Weights of a small GPT-style language model, trained from scratch on English Wikipedia: vocabulary 50257, LayerNorm before each block.
Each number is 128 + 24 x the weight over its row's rms, rounded and kept within 0 to 255. Layers, rows and columns count from 0. Numbers have three digits each. The size before them is the row's rms in percent of the matrix's.

# layer 6 attention query, 640x640, rms 0.0472, rows 459-511, columns 400-479
090:150157118136113060109148137179172099130126114125100094146145156137145116144132168155136069073104155110142152126123116141126121133102117132156110092156136106192136116135188119131125134140121150138135122154106097134107135072113103118142091135
090:115113115107181113115143156135094135078120125118088101116105088134156129116109157165143056124112096115149110154130104140147136122148122114130113122135136121156134111152078156111128125157157143107109139147187127070135151081134132136110109110
092:152127132160152169118169111156143173123116130114156118120085153128118145127118133175096113168148095111073158125181097140120144156122126146134110166120145130179100110142129088137161164172125118119110151094134151116179148108140132144093148112
092:148169118156121107090143126106140093101142119111088112153124126120117096091139154170108151169120139096138140164143201115065147139151162112122145123112128107124144120200118162113118105135153150104094134146127081082164117125135146093148102087
089:142107174148181107101130111122112176103123101123109151123103131152132138154148137120111102113126138147141123107118137104106124128178121148125128115131084184106114173109121138115128138108126116146138120150163180128103156097129169156110139136
094:124142075144150074059121110065136087132107144146119108125114148096158138145183160083126132162123095123121171151098137137117118168156160137168110120147086159166142147135130130146132142100119105143169095153109106114118175125120124144134108131
094:155124102129092095140126143155158177147179122170125143115122131113101145135167161110122111140139128100117151161149174109136149137085126130162112177187211139127134091109113109118148156098080147109133111197128150169111102140095109145166174116
093:115113151119072150112083116147115137134148136110169134082140167092145105128128128133144188148103141146152114105061115087099124124108112123141135110113090112079158135148106131071093122146153117146144105140087165143156131115157143156125151147
089:117110151083095102181102119103142120149137190165156109148130097151120140159125154117110149114142162155132130137122094073139098126144132089069100132096129100131136124108134132118119109111127093133107145150152158101128119143145113138181114138
090:097085138084134144142107105140092205127144142172128159101111131103128132110153102154115098123140154154115138133182133176153110119135104141176122171133147158086122137134085157101111108144141117124105143121104106125139115140108130134131124119
088:081146115103140072169082082143120123127148102124120126127109110107131131139107092143146119081134105123169132097160107124149136174150149117153095137110092077126068157134110142144098138133144146154160109114139148108117148152107107137113145105
094:136121101115117112165119122178157141102138100133114112128125087112201131140114096145171143138151104158095162130157133148174110110127129127138108140133141134108128126109112137153172121153124137114145134081094135124141157134098158094130105120
091:132122132137143129143165134132114139120115114131151179139117144157166144090148143174110085122146126129087132117149122139104115136155129120106159112136169122125113171151090131128157131156126124078188153115145149132105113167150080138143148135
091:164139100175129141105106159118136126163141106157125138133155129126119147099156113121089141120134165088137155137135183117124123166138143106174130125127158107102183103130106146102104116117121140106133097096172097172121134114131132116140116128
090:150132091093131159115132190108100090143106107114112127092138140094160137104114128081118144133090129135131106113101094123149168149131143142141136126132108165124160090144127118142140143148141121125121137103129111119121131151081108137116141132
089:167126141138103191111114145144124139114174092116166130101117157125155100120154091080140136145119087107132127092123120129112117134119129105183171105125130094131141139081120115154112123109127133148132105119182123140111155113124140138099110138
094:120101135188158166097120087105144135129131126124136113122141105106131137119155110101104145194117114187128169165135113120126117131126139124145096123104100133144148048110133100111126148135169134128137135121126174094149127145111113131106175096
094:140116147087169166079128169130139089141146145103125123121118158106130096127086113131122104133170153124122124145140124123150127138173134106123136135149094146085146128157136138099166143081104157137129137134114092173100148132101099113134098129
095:147122141129168111117111187096172088125147132118129100104115119158122132090165115114141130091125167117136068117139130085039146119104141160141111168115108128106114142123146100124086142104160113143087161120087160121138153125142122145134148117
092:140131160126121151111126105186142132107115148137093163112135157137154139129127129116107141080087132173137136161110084152140098134155159096119146142136128142130088089120101116154099119133112141161123186160086160161140135109100191088118123123
094:116108129123125119108133170099101161131151086102169116089137132135124138074101103110111124099147140109095126158138145078088106155164165138117126092158121122133127115101126152125138123142147120087128113127108111165128144088099100118157064143
089:097162110120120109129095098163161161120188097134125136126133138138165132122136140105141146114183150143138166151151071127150095167127150139116079087106141121112163102108099103121131133146088111166150126144140138126124134119129129147124109098
086:117133106117121111135077125114145134113107136136132161172119140142111122139162139093131086136175130085111101126111126096069144095107159134123129117112147138109127117112153115153127149082112167122117090111153078108119125131106092105107137130
095:118133140148112152117152132121132082131133107115157081118099154105124132115154095132144136132143113099109122138146121135154144125119168138092166101099151076116153140169119160130152120136189123150125131162133147130141130170116124118153132102
092:092096126145108111105119145116124107119170119117125109149124134112104135092095094128157150161142123137136122128126169131128138163164127133139161164102110176094185098146108131166106134191075083075096121117098131120128143123123115144148106132
092:174131144091146129142088175125103134153173139106137121142148166153112103057132128137105118158157145120146111077136109150110135149113134101168155097110130110145128146105098143111133135148137090160128131094125142170144119130130120169126166132
092:147145059135155090097143148112131090109075104141062143128117140151093135036139118104107135174133151111140140152170106126128127101117137131159139157117129151146130141139172079129121123129110110105118111137138087084089087122187123120141158109
095:127108144099149180079138114138140103127137141133101119111138202112086146128132085097131132178174133118121159142120107125096128128103117119174147160108146120132110115120187152118120178174157125111115122111121092117162120158092098079168131131
090:127099108119139125113173135136121171135132139123110136161103114140111163088150145128122147157112104114128139118143121157116115115106140127155108081114165128134176101150131147108144098126127088132132116075158113102133107134108134144132095109
096:134129109114161119103123113094130082108132125163103147121090135083115127116100124149117111153120123114093095126100084151114114173150150128152162132117152165136115144098153097158129123151114172102124106103134139116124131160116093097150121116
091:127112088203128155167125127134107158125106122128129118129146170149116137097114089119108111110132133111105091127090141155112140150114124136142102122107111122183141120111122124156121130127142108165113120101122150138137132133130130093142139120
095:064124115155129142126106119089191163102142141108114140164084143093106135154165147112165103119085126097104116107129087158134114082140083141099149184167146178130124125132117099149132149139105176126118108155115073130161114143125106088148134153
099:156089122110118127127159168160171171138135166122149126171133087105128114093131096154134087123074104109176163105133169105186158118145112137105149129158094169088107117123108112165127090116093138088119115135144110118119154104096089105155121155
090:100126147122140115126100112122118127133138125148114089089152120140162123120187139170158079119125123145113126162146170148140124089120079155129098106137115131116097150124131135150117120161127162115142130154113127111147124091146135143143132158
096:157132128129105120122087101106142121120116113184099111152153154125163144084095175101123104132136147127141170129119122140136089126125169120133072174093127125150127087114137135122111144152093098156120097136102138104140094117100092169159124145
090:121117128127129120119101160094148103112095115102139145123144116122087127097119149152109150122136113105118090102139164118107117130115154113179155100082121138096128163146107089128128115091130107177120127102125150131091110105132113152104139118
088:179174130161124120146164134152115120117103130120153150136128131125135160166177162127117134099088097139116107146159113144157127119068113137095125182160105086136138104124111100087116119114108140114125153142131132147131090129111129149131140173
087:147092101120121082104135141143139115119101150128092138103071097090093153073090102135141150116153148132118132151131148146124120099111103104165157147139144183096125113092111111149153120107120125140103113103122138128111109154105088144123142110
091:160128138141145143117171157158128166133127105136125095082127119137137106103109149111143098135170119099128138130152099141158155116128154147142145080124122130134084160133122129123188114116141128152141132133159115127103160121116159103112083091
091:142146106178112118139127121122128133089107137120158112159149144149114117142126106119107126109177130130166151149141163193109147132132151142144107145139103138101121119159139089111104104140088117115115142199097134141122127077132081173118074126
091:121164108114140132152128113099133116156165140106135134104120157155139130123103104148107141140121131123121145198074076133116105080110115109104150148040132118095106109072136138125101159146158147105098124111125138123155131181149114126146145111
093:128128102112159081117147192118082148118138125141097135098093104155095133119138149114126127123134106110122093150173097149129146141128134114097139165191140193099115113128106123070155115112101163104132129145127147141114122118156152128119123122
093:105129115094156135135109113132143139103143156134118138144138146144148130103130118095121130136101168136117105148146094123125116168134122113180118133113139128105153171132155127126128074132125098119095137095149172166159132121123142180101127148
096:147096123139106065100139106124134118143150150140144116137151125123150114105154111166090150149131134151131119106142156136068120123117159132122084113100139100128118093143155116099127161154138094126127158092115104103127124137114145138128146139
091:120109134166150125101062107127140097135087127113132120155148113134105122162146124188142128191141147123118121096131126097117125123124124162145106128118118180105163093180144091099134132110165105154142149146117127119080067141137076138122092126
095:104079142113165097119116121128125149128105157109125148157144126155161123126120138134121122139123164201117140127095144144161138078130101136105124141104117159107146153154130140146160134152186113076142152207128132147134156092127138121087098116
098:085141131120100087105152117129110126114134165142117103133172119115130121151122148194142133079107132109130127142098121148114111138129132134084120117149134106141124116155117110139090090165114122096115140158102146111124162122142082115137116098
089:167147142151115094122097140161103168156110119133110139117124088119122122128132133130108143105127131128150134137121168104125123114115129104139145126108107097096154106114083142127105126107068166075158087133137123149129136113110148128112085134
097:099129130138129148108133143138075133101137111181101131114146138132146118123160158122116146100128150089128136110099119105083140144113117141128094092151135116094108088143192095098123140154148094111116132141096111134140114131112145079112129139
090:078108139146141131167110160140120111103093181137137103096097150138105112139141081136160152118096094098137104099094127137125133151143124122104151107159169140119166172118148148113143118124143152181148176085120127133172122157091131128114113146
091:091108087116122113169151115120080156128146131155135155136132143125126131142158131157151097127144134076130145134105125154131177166140113155113122109147136123167126112087114091127088128163144126151120136114110097121128134113157097137157102153
090:135119139122111148138139122157125113128130093150121136104112131127090118184143063106099117138149131076120094116127144105096142133096122141117144119143114139177109126147137119114137154119122168145138178095127104120159156159118147118145128155
087:153104090098131118125187116144176109088138130109133131145122114137157146129108113124114158125142101117137116091090178114123089066085114089117092126115097174147106148099188152118124086122153111152115125144126162135135123114147153152147110133
# layer 6 attention key, 640x640, rms 0.0471, rows 459-511, columns 400-479
088:156151152113082069155144136143126173109078150128145126154126092136101135124146121191134136113125146132123124138165114134140134136114165120134157109166097138128097121120130154110090116102136152143134090143137141119155145084167112136126104099
092:156112129081142110113154098151106089058084140111099031136122133130121066149071157130151154116118090160138148146134107151111134095161130135159123140138164102169149114126090134111150105126159129091102138128169117088154145091118124109116139081
088:140094096132115170082159125143161123109161149132151083125164101158150091176073165146062114129140130120093139134146100131110137149118087135122108117118143108127147141067114119144129134121102137123135159109149151136120102113115111160112154090
090:134170086123158124129132126101138105139082089141115155143114141100107161118141097097119175131111165122158169144100085147130152132149137097098160145173152129162143090146184108138101101115107138151138137132166046109116140166154143109136139126
089:125125128131163106126135131171122130103131103153137091114132177066145090132155131063117123122116118122130123149074132113109134123144100197115136141164152100118129147167141113113106152081124087104119150146145134124129162114125151061143139138
091:122162105127139118103105111091099137121157105128138149157084126129129177166151089083126105180138087123132139113078115139137089163141122128109145122139123149126146074146142125122136134106106108094136107107159130065151130175115132094118120142
092:142106100137129100076161130121140157096153091145155108102077094147177149048138135168107062138157144106108141149103137135093136132094148093113103146133170165137118117077134132103107166105131171116106095153134159156131115098097081146145143121
091:108091150152131112114093094125115111139148095111125153131123076070134184157131147099155130163148148158132152114146119108137101123150136147108122094138117154107127141099115134094138137115082132139161079133111088132091154130087118134154157115
089:123146130151097116127079149132173094111138163100088107129146115146114077149088141152105143129122097160139152153151070085139132131127119118094147123103113109134111109133125145125131169141148089108071159110116101105157120110173113198175131149
096:127113152092139121127122110161121130046107130185121053121109128153142071104076113136140133110151172124113114144100102133103129135134120135133130123114147104102134156122137129143120113094173096131125122141112143088093096100170169112120122170
094:137126154155127154170150110125168138079104149098124039088119075141141101117122124116137139132120104140134131088168120145141127087118123139131085099104109123084100137166094144178138142144139107118118131107117135081136149104094144178131119120
097:113100126116141116153150104133125115071136126166145094114142102155175095111116115125146149151103113169108125108128115128125147098089122145140115120119120108108126104125115125161137099136133118105125127116111124082153147146120154152117149107
090:137121109132130149137122111115096099105142114176138150115159123098178135138086090138129117118139118156132139111141094158116095156136144118111092127149135123077128136105093137129134102095094102140170146124141139124098141146181123131125148153
091:124118117203143112073123144105137117145135124118148088115091041130162186146101120111093122119133120117135111144116138121121121151106128126173133121150093156116097097096125087095115089100118133104126095123099118119129138160132120153179142159
092:155137138100153169135124134150120090123114107098188157144137142139108182093136172129115129121119145112119093163116146105158152154149128111134174124130103154079133133118120104157163098166134145095136091095094131133116129118141126130137136113
087:102118113118121107108105141130131130130147120096117086142095111085142157133135146083155127113129104151135132103133129132143100113122158125129115080124105138113124138101121177128135110072056112112150076136126129098092086131162171128118113149
095:120140126137118160115095137115134132159125156151124124125140148104108124141139075097113165122161143149144151127118110128137095131152115137114097126117142111203163067151146086132157150106105128113116134131188128114157138167079144096102117106
092:088136149136144117092123145116157154137127165099142176130131193118118167129137114111098119129121130087136142173140164116157130137163104135098160139139110139128133161122149141104153174160081137132132142133104131168088136159114110075159171167
090:131103140167160117151151153127113109136137121151090152127113111095089174133145097192130149116141126136165128075172127119103128141113199151134140147129128114136133118104087121136136115085076071146155062141144109120152160171132150105139137119
090:129128120119124144125106110140108142126098124129090169073140159068130166175166107101118103127129122157154160138129102105139148092120165160084139166170145167143112109104144145112090122090087120133171122151110159130128100187087137090166125110
093:141131121171136093100124134109098125092095068091148143161125089130145195121108151137142082115145148120156134162118190126108163155146112131113113118138101140112127177146090116078157091131081153096125106138128134125101107159158129111130123127
086:106162166135131122122083115139115144111149142167154082129163144144136134123107131129109102140111135101109185129165102092121131124113138108097124126098169103154119098089161146124121179105131111143138092132108124128104161122127110218127135083
086:154168169156111110160145107157148145129136109140137145168106148096123117123112123104164146142139121141062146144138123131126152115130152155150131167093114135152141113178157144126124111144122171155097143118105091128105147101163143098137168116
093:150129117120138127140160121109096105161161122126155125128089104143204140098155113093138100143097137102156135162089119161149143161126142125106143148114114108100144099111129156095156113131101156184152130150154118151142103131104099163135114136
088:120066114138116128125108083091140115123157136097109125129121132139136097133143124131142162182114135142098056116119160128127169161135115151090103118152103104126135151127112142148110113182157101098117103150096122085129101143162148129176132156
091:125134100136158108113129172113127131142173156152125093088089128155102134155107126135153119105129124145122110113141120118128106121162098096149090122148098108096157154152102153143134141100118085147131107111124131130096106129104087180107147142
089:131164118103158096084133109091139066133149142122085133204080140151099119121080101112145127164131075086161115148144086122106097088119157123130124156133150139156188143116156092148143127111122124081102116123142092114070106104169096128152131154
096:100120074126117155114101166081141126163134149108149190147090171100110130150146104083133136131177158127092127129123142119135140121112127107099097162140148092158129126130145087105144110159136133109145160146142118145121126152103102107177146146
088:095144161087121159092147122141128101110146110111159066139128141113107052145088102119157093139147088157122129135116125124121113118127113149113140087132127138088151132105103126151144113137114141134100115098111122071113097114154113162126123129
095:092122106109107135180115134116123163131075091097121198135113121114135170118145106122112146136154137109129115087124123141149115123126145139117107092107094101158116190138118073159112139147104133131172118138121151146104135148099110061131117093
095:135139128139130155165143115120106135185111120147121199153148138114121151130128156124114154129139149082096112164098144167131163155146111084158142152093137089137134108137139105156161114133099118118128163102143121195119126100135090094120151131
092:099156140123124120092143157137159150077165111142153097129089101114143044141124138118149128155109157130130158126126125158131134102111130130127142134156147117114134138126125148117105156128121140137111105145125119118116098121131120174173139153
098:133123124126110100130169100173148146100123142136128098106133129146127095120099108213097139146131142149132145138120157140145154125138109120141122092126105133099083128111089127145138122119117071127108152114110146125120113123111091097127157130
088:137144098130131100110167107117093161096161122158109112128114132136127167153092100162189115135136126130139154117123118148136120129112122112090114139094086123135134140114157137154119127088097102112110120150145091101142131075138128152082125165
095:123136157116075153107091117146122089173141138123106160163125083136116127097143135151123125133156127134129134094171134134125105162109089136126143182104150129133078140110126124119132160098126111090142079131109110107109120137119114133145140139
091:140120141113113129178110118115124104186132167105129159163128164123093189116124128150071125113165105058132112128130127119155100157119143137112123099123140152129161138141135121151083139111107125169136149115140111168093106132121118108150117131
086:156153126163110126124133121140107125105116068182153133153126110132129151164149124127149132109150138158120118125164105161134144087137144104113095139120103158119104146074136118109099165134155118180123114117145131141132113088157139195119112169
090:116089137136159084076162127108163080033104149143091041116098080124165103121119129143109129153135138115115141118117124132115127102117143174162155146125126129111148152096110132145099148112141127131145100140126121073141094123133112121111140113
088:121094139134102110116157111115119105111131121101150079117120186087124122133099107142155140116146125127127106143076119114110163157144151104159135128134163114146141062116136146086126110123123158069129116104111147118089136121148112098123154077
090:137121112125129156140113099128156168156097139130138130160126160126095118146164112129099115143156164104112100166143130141120159148148133129111106123104144107178077117148115092124131124118127132133064130148091148144146106129138138126139083120
092:128142109135082083115109144105104166169117130106174159094110137102122116137133141126166092134090147138129117123165112088131116170138135100125167140119149143112153105122147137124135103112165153115132129152139106126106104105103127108168132148
094:140130103152176115135137156131172122033116123160102071124146137159142152139135141115164100137098116121134137136112121108114143121138111085114104176161151195150120121116132135146119085125131137135127133137106174099157139169110134129109159121
092:094107127135139124116138153129117098106105099125124125162159133125127108145122104124146109130140108140145104111172141133114125100081091164149153121135137117095136162095104129112151110118115085110113129143100140121112094118130104165128135103
098:118103143104145118125088102161125121179137114139152147180119100119125145113117157176114132132127137147114175106154090142121151134163109081098088110134160120114142112102104109119122129134133083119138143117142127167123139149158140156132115117
089:141121158160153129174105115124149153131147160162116154121131144124120163131127119124084131134140157149092131101096129097141136181162123111154115137120109122164166134136133122129143128133161130106105141076170113134093140123125119117114108173
094:137123127175107105135122125121110139104090187124151102109155146131123146157144086121131155135107162155147133116122153153151137112090114133124123122145075138144158132084111090130165136141169118093124147162155125100125147117103137129103128166
096:123118148124090099135144081163160150096086081110146145094159114133125100135139124123129107125117132115121162156120112123119153149127149148122126142115132096151095119108147126122120145139179114131135144126152135153185182096144132122133111092
090:142133143146131109101145103164122128095092131141114101137113104088135154126119097134139124161128111137168095129134140121145090112121161156160119125171079139147096124116168110106118115119088110142134088098141135103118115146153145147145148147
098:155123134140118141142123172101127131125100106130127153117136120106140183153191150130150130101129160111080129143132125144116121136115138128104087139132138116119127122135141106116137136161155174112164134120112103159111131127121096135118130130
093:122098170133103166114148161081104123145080115138139177139146141135114128155166134149106092117105132136131116136166159133113143150127143106100120114160151137151090130164124135115110114132120136142160163127077146183152122146107102131120119111
091:115107134140102139146137150183105121104138128094142174138097135100100100120142123162148106114145137131093154125111083142110183120133101095151099134110141144176101100119147152168112130173164107123102172136131073127146171093117108163114094116
090:136151124144137170144130135158105107158169146108134178104123159139173161108161141141125070131103139141112100115135143122118139136128151117107133172181110116137127102157128147136142097185133165172124125138132112158118175143124107121135097134
087:137123128105114117113130116098122124120100113098133141124120134106147124103140124166129129121138124126146100107122144154138108134128132155165168096116133143111124142111118125097130095104095135135077134116119124123133086143134143099170128116
# layer 6 attention value, 640x640, rms 0.0424, rows 448-481, columns 400-479
103:114138157112123126175141110137144116104150147102162135107130167125165146149142153076155150112145104130111160150120075130113137135080139152114086117127097102110109103116184134135121152137153138171092169105121124131119123113135170092135113137
100:140129126127134153143114144101148085127152138097109158140131135115138130125167169122113124050106116132109096110158131128147171139141147115089151105128148104110157199139142150115127060089161150116123116141176139133174121140118131103139161166
099:111109096126157136131157124125144117139141132150116129102123141099096134128161117118113149137119152107170131140155157160126124147113140121121158109099150152081131065183121115167145108125131180179143132125115147139146138118125103128155102119
097:091143119130132156151097132169098134133132137091133126144125124101153134111101143158119139098147141081145125189103117075159130084077098150121156117172087096108147148081112080093101147150157109136169165084077149152152153143140150143128131158
095:131100120146111082133144087126151109155119161121112130165108124114107127101151148126110090186166138153098142126086138158178140112115124148105125131130174111142066169142146153125150136143132141155162122171126132131151119136115123134142147118
102:092106108079124117114150118138095100120121115119099128177116158107127140092117132162117151151187155151068139179128106145116139140151144124115097089113132156131109163116118136128066139133110119153098127136156128132150093133097120118121132156
097:129112138085109126136119081135113051133146112165102152119156153143148129146149124114129146150160163121117137160121147109127142121095170113119112111142163127090093185114163101135121142113134127143148137123142131155148120112107160114139101155
107:121133169148115113121127112101151132129094153150115116175092130168096133134142141144103122143112112105133130097139118120160098131169110134109131168139081160134092073161101103169143154165120122142081116105140136134116150096155093126085124145
095:095082126102138139167132130119099140160132099148131114152143126141113138090171141123118141146111107108116121119151112101154141149163145133073148109103139120089078151146083144153129132133153115120148121142117155120115169135101138112087133126
096:148128103165097129117161120095121136105160134141125112140128129151140110147153139111114153162113147061152159131106139110166149129129107136143161125132141102110150128073138086165128124142121159119137122105119082146144102150127120147161114134
098:144134122120136068118156136209129170134177078120145096095116132140145127078137114127089142171070116136134102147127136095111100124117103125138143127141096154159131086148138098137149150122126140144117115170131146128154105108192144164135114101
102:134142106088116136147147149149142135118117115128122142112133110065140123125106093145150109130112133142142101193166129119084146131117106147101071128136148120152118100155153119127131115129127134113149091136108126140143118122121140154113154130
105:122092120094115207125166110108133095122132132123087127103148138144116148140113128074126098083107134144116140132172123174154141114160132119106154105135151090118111106160120153142119091104104146147137161103130099126136098161110112084116119160
101:164129101131135131097115157170118185142116141139120123114123118121069140144129170106120109140156132129139107076120168162166090098147149105119126139134159097133159109138149144138136142129129123128150127120101104140128110193112139106173169127
103:157156118144109104122139157133126078100132109136140142105143100148085107146126122139151146153146115152068118150092116113147128136096125122103128165160128159150071158171098134141109151127139134126144116130148107109165131143103108107117110119
103:135122112159123119131127110117121109114111136112158146099147142151154115119162125152111114196136147142114152164160141146106104143138121131146102109161097112143155137194153143126058147145128153159133120119158140107094141108158125134144122106
096:083139118125121106124127131118172151144124143132141119124126111131145109161103123105137115093111133135103144141126131152119143136120117142116125118117123116090127086138148154122141093107136174139156187148144089122108111127086155099119149113
102:126129151167106129147133126128116102111129144142168097171116140136127136115106099174141085165115136145163124060123111165097121133185154111206160146133096122093112140156089103134125151102140133109141156109132126126123147141111124148131122132
098:133124122204116131152159150089132175110173122141116117160136106105132158109094174144129131170135097179131145126142159131153082152114130132131116116118142145142150148083142141138082117161168123138150142089086091139106132109126170124080094102
094:089126132087100118128107094160115159130147119142130119102136100133131110163089096110112114089080098140104137119131157149101149141139111129086104115151132143126143128157118187123127117150161161081148175181139144143097151113084104099126113125
104:129158116101099120102093103119159132137065146139121105154127135127146118120119135135104120113134115108145123127160150092150133132116086140172146176148151119122113081117117144126126097151151179123096108135093127117106056145168120158167158144
101:125152105147122129143117144083139146140073111126123167131118126111120128170124125137125123090099119147119139121152160150126138131135146128142104109097143119124120153128120140116130147150134128138124128127136144145124096140116175145115157121
104:162164157107114134130132151089122142122113116127120137059121128142088119117137108169150113108104149073136106106144103147177134140125124100080135123137118140114110106112121145156102142131164146146132109158126116139129122100184134125129165125
099:108126139117124089113128114140157159138075125121135118123123105144098109128121149119114106140125068124135130170110119118142116106158130120175123162161156130136122135109141166138138149145109128070103145165152138104126113147122115134163112107
095:191167133116126170123121131123122090108078134133125142163118128144109133104128138098127154142165148137109159113168126191125065123167166125159164166076121140101123163161094141108133137107156100129117065154092149115140149122145135143121120117
097:132179142146143121116141117111088123116111166107109138113136129114098116125124126129132123158075150103068135118126099112107151120110097114095160126132141132144173125139139129145130104150098133148136134101139076151109151133101145120139171110
095:129117109114137149143126186144144109143129156142127133132113129165102142143148118146132129162087121097112130075106120093118132117147188100086162118127111077168163108158122164123134122122138126142150133111122120112151164098152121131107113108
103:179104144144106164132140140092143109116130153094149125139125117100117122109111154158133135114082172118111145161127138126101158107172169122128127144091122096078144144167117094144134125109092114118086116179146120116132096171163121116124148127
105:138145130156122152125183130094109182133128128110170117149125153148109155163134153128113107117115096142113154180091089106097116143136105131140159103090134134126150112097120163128128119116143128129151123051138095161155135112147148119127117133
095:144137141123097114093072121149122103136126119134127119104137119145106131141114085130096128131133157130155144158078130159106110132130081140126131117132131172128081144159149124143133129120098115056164135141147143153135116060181078134150173137
100:100116135134142110119139119139158137108134110112115140131122128140141124115063139065099149110117114151110123141145146131157116124185138136136143116105155118111149162099122142125153134136133129133153121159168091131133128147116126135110105087
098:153098114135097131119158150111157129113135148117102126108144146139078144092128109128122114129128120138128102155142133087155115149142142130144073112122167110166098076116069158134165112172129090121133141114092115137128135148122129110128138131
099:145126134158174167126077125137134134117132137094161129152157124132130130136136138186101116096153081136139139160107139157118063118112126139122118122089106148141065148199140140178145154102169113155143157142136162117081150120102108103102126150
103:140113123102163111135123117088137112151140133090106115098123106113184127076155105102083126159136132075121127116163141112150136121130144097095114117100126106139147115187095113131142143105137155156111134118159106120120101120140119163117139105
# layer 6 attention output (transposed), 640x640, rms 0.0358, rows 448-480, columns 400-479
105:098131111188135111104099145102113125150114101115109117148136154101144146108114149136108126153116115152145075121153129143171147110170124080124143178136144123117138146126123177092152114105116153099144103153158159087116114145152117165180167102
102:064109131130159137122123153086117098088117125109145109152124158154132147130076128157164121153124121081131115155126080111132093108119098095137095147087147107173112114115150096129154146165126095167123139090125092079110137105184086124147119133
100:135120125162105136137118093143140130134084105080138129141149106078198130153094133130149094121138113088103161131125147142134152076128115151140124152152120111173103128113149154115121138115122124075135082145142132147128112114144135132110128110
095:140086152128117099049109130081146131123108125136105075096086121129116113126113111100137106145121144151145166101159123132115126141154183130155160131115123130100127101164113137122093174133115147124102131176163109117120092158101111129153106124
096:146093144144134152096115169140091129157126102176125084114144150139122103158161127135153128086126107157132085142152153090125117100131120128161117107158102134148144108126138055133100128159124111107126094121144134104138181119109099116113130130
102:145115128159106132132075129121122133149080151143178143098135143119144105122130124107147112142109115130156098100132146118142136123117132099137147114140142087151127104144134128087142161116151170112110099115089145110061131123135107126155140120
096:123132159124113104133146152162099181107117074144130161100070148141163139129072090120115081069133117097096138131093166128094107127154100157112094138133108132138125094151126127109152143136123109101138102109137123131116103139154147119096152090
109:126128081122114142124127152101115121155155095077128145138124141098141124144109152125105142125156133155104093127133102158144153144118105108131118073148176140093164151134155139137101138117110163109181131120115123155149127138105107129147121162
092:140128139154118140085145121161128146163133127099133176089150131099134140160096142132116134116116188147133131154131171135107125113093117122163092141146193140114127102129165131135096115108098158099105128098113067120116100079146099137193156124
095:115101118135172134135137113174146111162114105077141143121128128100105116115123158117145115125115111207117121107144157127112114137099128157157115114114125127118129158135156118149081126093131125123123095110138148137143103104106138135127109130
099:159167134105143156154116097111131123168114146160126221154131131086112118191101125086159115124140127137103160111094119116137140121106115100108121127101142155129146175116147118124086129121105143122131163133134135149155122171092168132070150167
102:157125138129148117096118144115110140137135152101157092108084172174115103113092115107090124133131171123112119093115145078174142080144123080113129096100124106100150139121108111120137125119129144147094157109144109092112141127127153127145106126
107:112147079181153097129160138090113121146133084145139134153174113113126133144137126129092123127175133143149109142136121097112109177123160120165104167128138142161130093106154123100133121105125085151162101143110144092092152118161136147160091111
102:118128189098141133130125085140147112167125111114101125147119151131146126087121113117139116155117107124098141128137139141138131163108129125148131089131119105171129125103121078154108107151117123129152109151147171153103127105127140146124094103
104:135116139124132158126124124109093139129129191163090179112118097107120137117090118098101090130127156097150113079162138109102144139130111092168121091107117148108096054119133135124145143154137106179149138140126173127103117158101161144107131092
104:119143151152124151086107163109135117184136133135100123144154111131121137128128093114135142127126105089135071108140088138174144125156136138136154129124142124116123099102132071103163162112121101122089132114117131166142131140145111118087143127
097:132129123162138112146157124161091136067127116111160178137136151148096169109142158194133134103137155073117127144140115139116156114107138069090153152151138127101132144152115150101132086139152095129105177123132113085105096114145112098109132123
106:120149136098156109163104136132132136170142148107092180089194079162098140156113145128114139128145126113123119164108085131154116115095098139108162121142186151114140137134154139119157121120109096104125107103101129155153137123119119163085107117
101:119142130119118131088091092175113128157057158109115145093131124135141097145149126132127165102105132091152154125115134117104170125166141144149132108131101110111133087105097111128159164116108129140082107177140201158153132165108163116134123117
094:146103133146135116132137143153079081154112171121127171137110154079168114138169177167168119144143165095137158114131134107092115131137136130139105120080086133128111117129112092108075153114167110151106113113103109099154098101166136160145133111
101:098147114135108123113120103132140101146121087107147157130116145084136153147148120095103122103118104102112192159113127128120109152113135084093122114116051135140125122148121104142102161123088134146136133130142106134118161143125138106100094152
102:137116138115111120117122108147124161152133137106094087141111046100165117108128122125141113158140107161147101130140099093169118130138112095131145124103132134167110115113155096140089121066155144131168113146144171087146133136119119156154080134
108:128141117155112144127126093128116120116134122121137151151143121113135118137133152085135132102143136167130108133123117113131132133113131092172135090117151112142136128146153133136125133119105146157135151101150156137130064143051105139115081132
102:168179138119158135173146145116126104118137154184093157128123137145112163107162082135123111126150196098083108134160137103126150163104132135153123123134126067155141102147121098110106115100093117201128130130122102135076128148158144136108120103
095:097128130130109116150164106146120162200151130139135160125179122097141122134149128139136094130112078104117110111111118141097147094104076157109127136173171142162111104102131113154133105157059171095154136106135088184125160119089101101118151126
098:107099107136127122130126139116132106189162138116129135153159152154107117130149165126109171092118120167193139179114112138114118123108155133140094145125154092099092127117107134120096129114156135136096118161120126150178110138108155118101092144
095:099176159111144144156176113098160095101133147169130133131166145146135113108107126121120111124146114120092124182126092079157102162092094168123089134129141106122075146154133102120120122154135131087105140117122116129105112111114117141143177119
103:100137113131119064061152111155127170167160100130090142118113162127142074134128104149162095131158109113133084096142127135142135134106107143151110128150185143118142164114137117128128149128146131154153156112129104134071101096140092114124070139
108:114129133122102102147091140104147119153152113121119156150108118079123126149106095118093148150161150142164106094140114142128130102134140143161093149097175166118115139146141125089148157123132096108108163151113118139118119141123134127089150106
096:158135113134132139119119121100114139109130103127131187148088140104119154102161146100156139152114150178091123096145124156109110106086127094150127131145153160135140167109136139109122166140144130158115103148106112116107151120110114114129139122
100:163119139101095146131118129174116135188133145148136187142134154069100098124177153188159124156176160159154106141097111117117145155095148193129126141126097127122128146116126115116108125125120119152130125100129135195122118130153083140151116154
100:093165163088162103080105117132125167150121098142127107108149128143145104149057117113070101102148141080112165122158123135129117146147120119118114117130127103145156133136144138132125158110151147110114137126136170109110149150116144147110086136
096:088110137111100087134148116109127125094128087176085116088128119129132135109102124082160156124144117093138120149153105112132176175130131089100160137198159122141124078132145111116127127144083140119120117122108137098134124126108088149142141081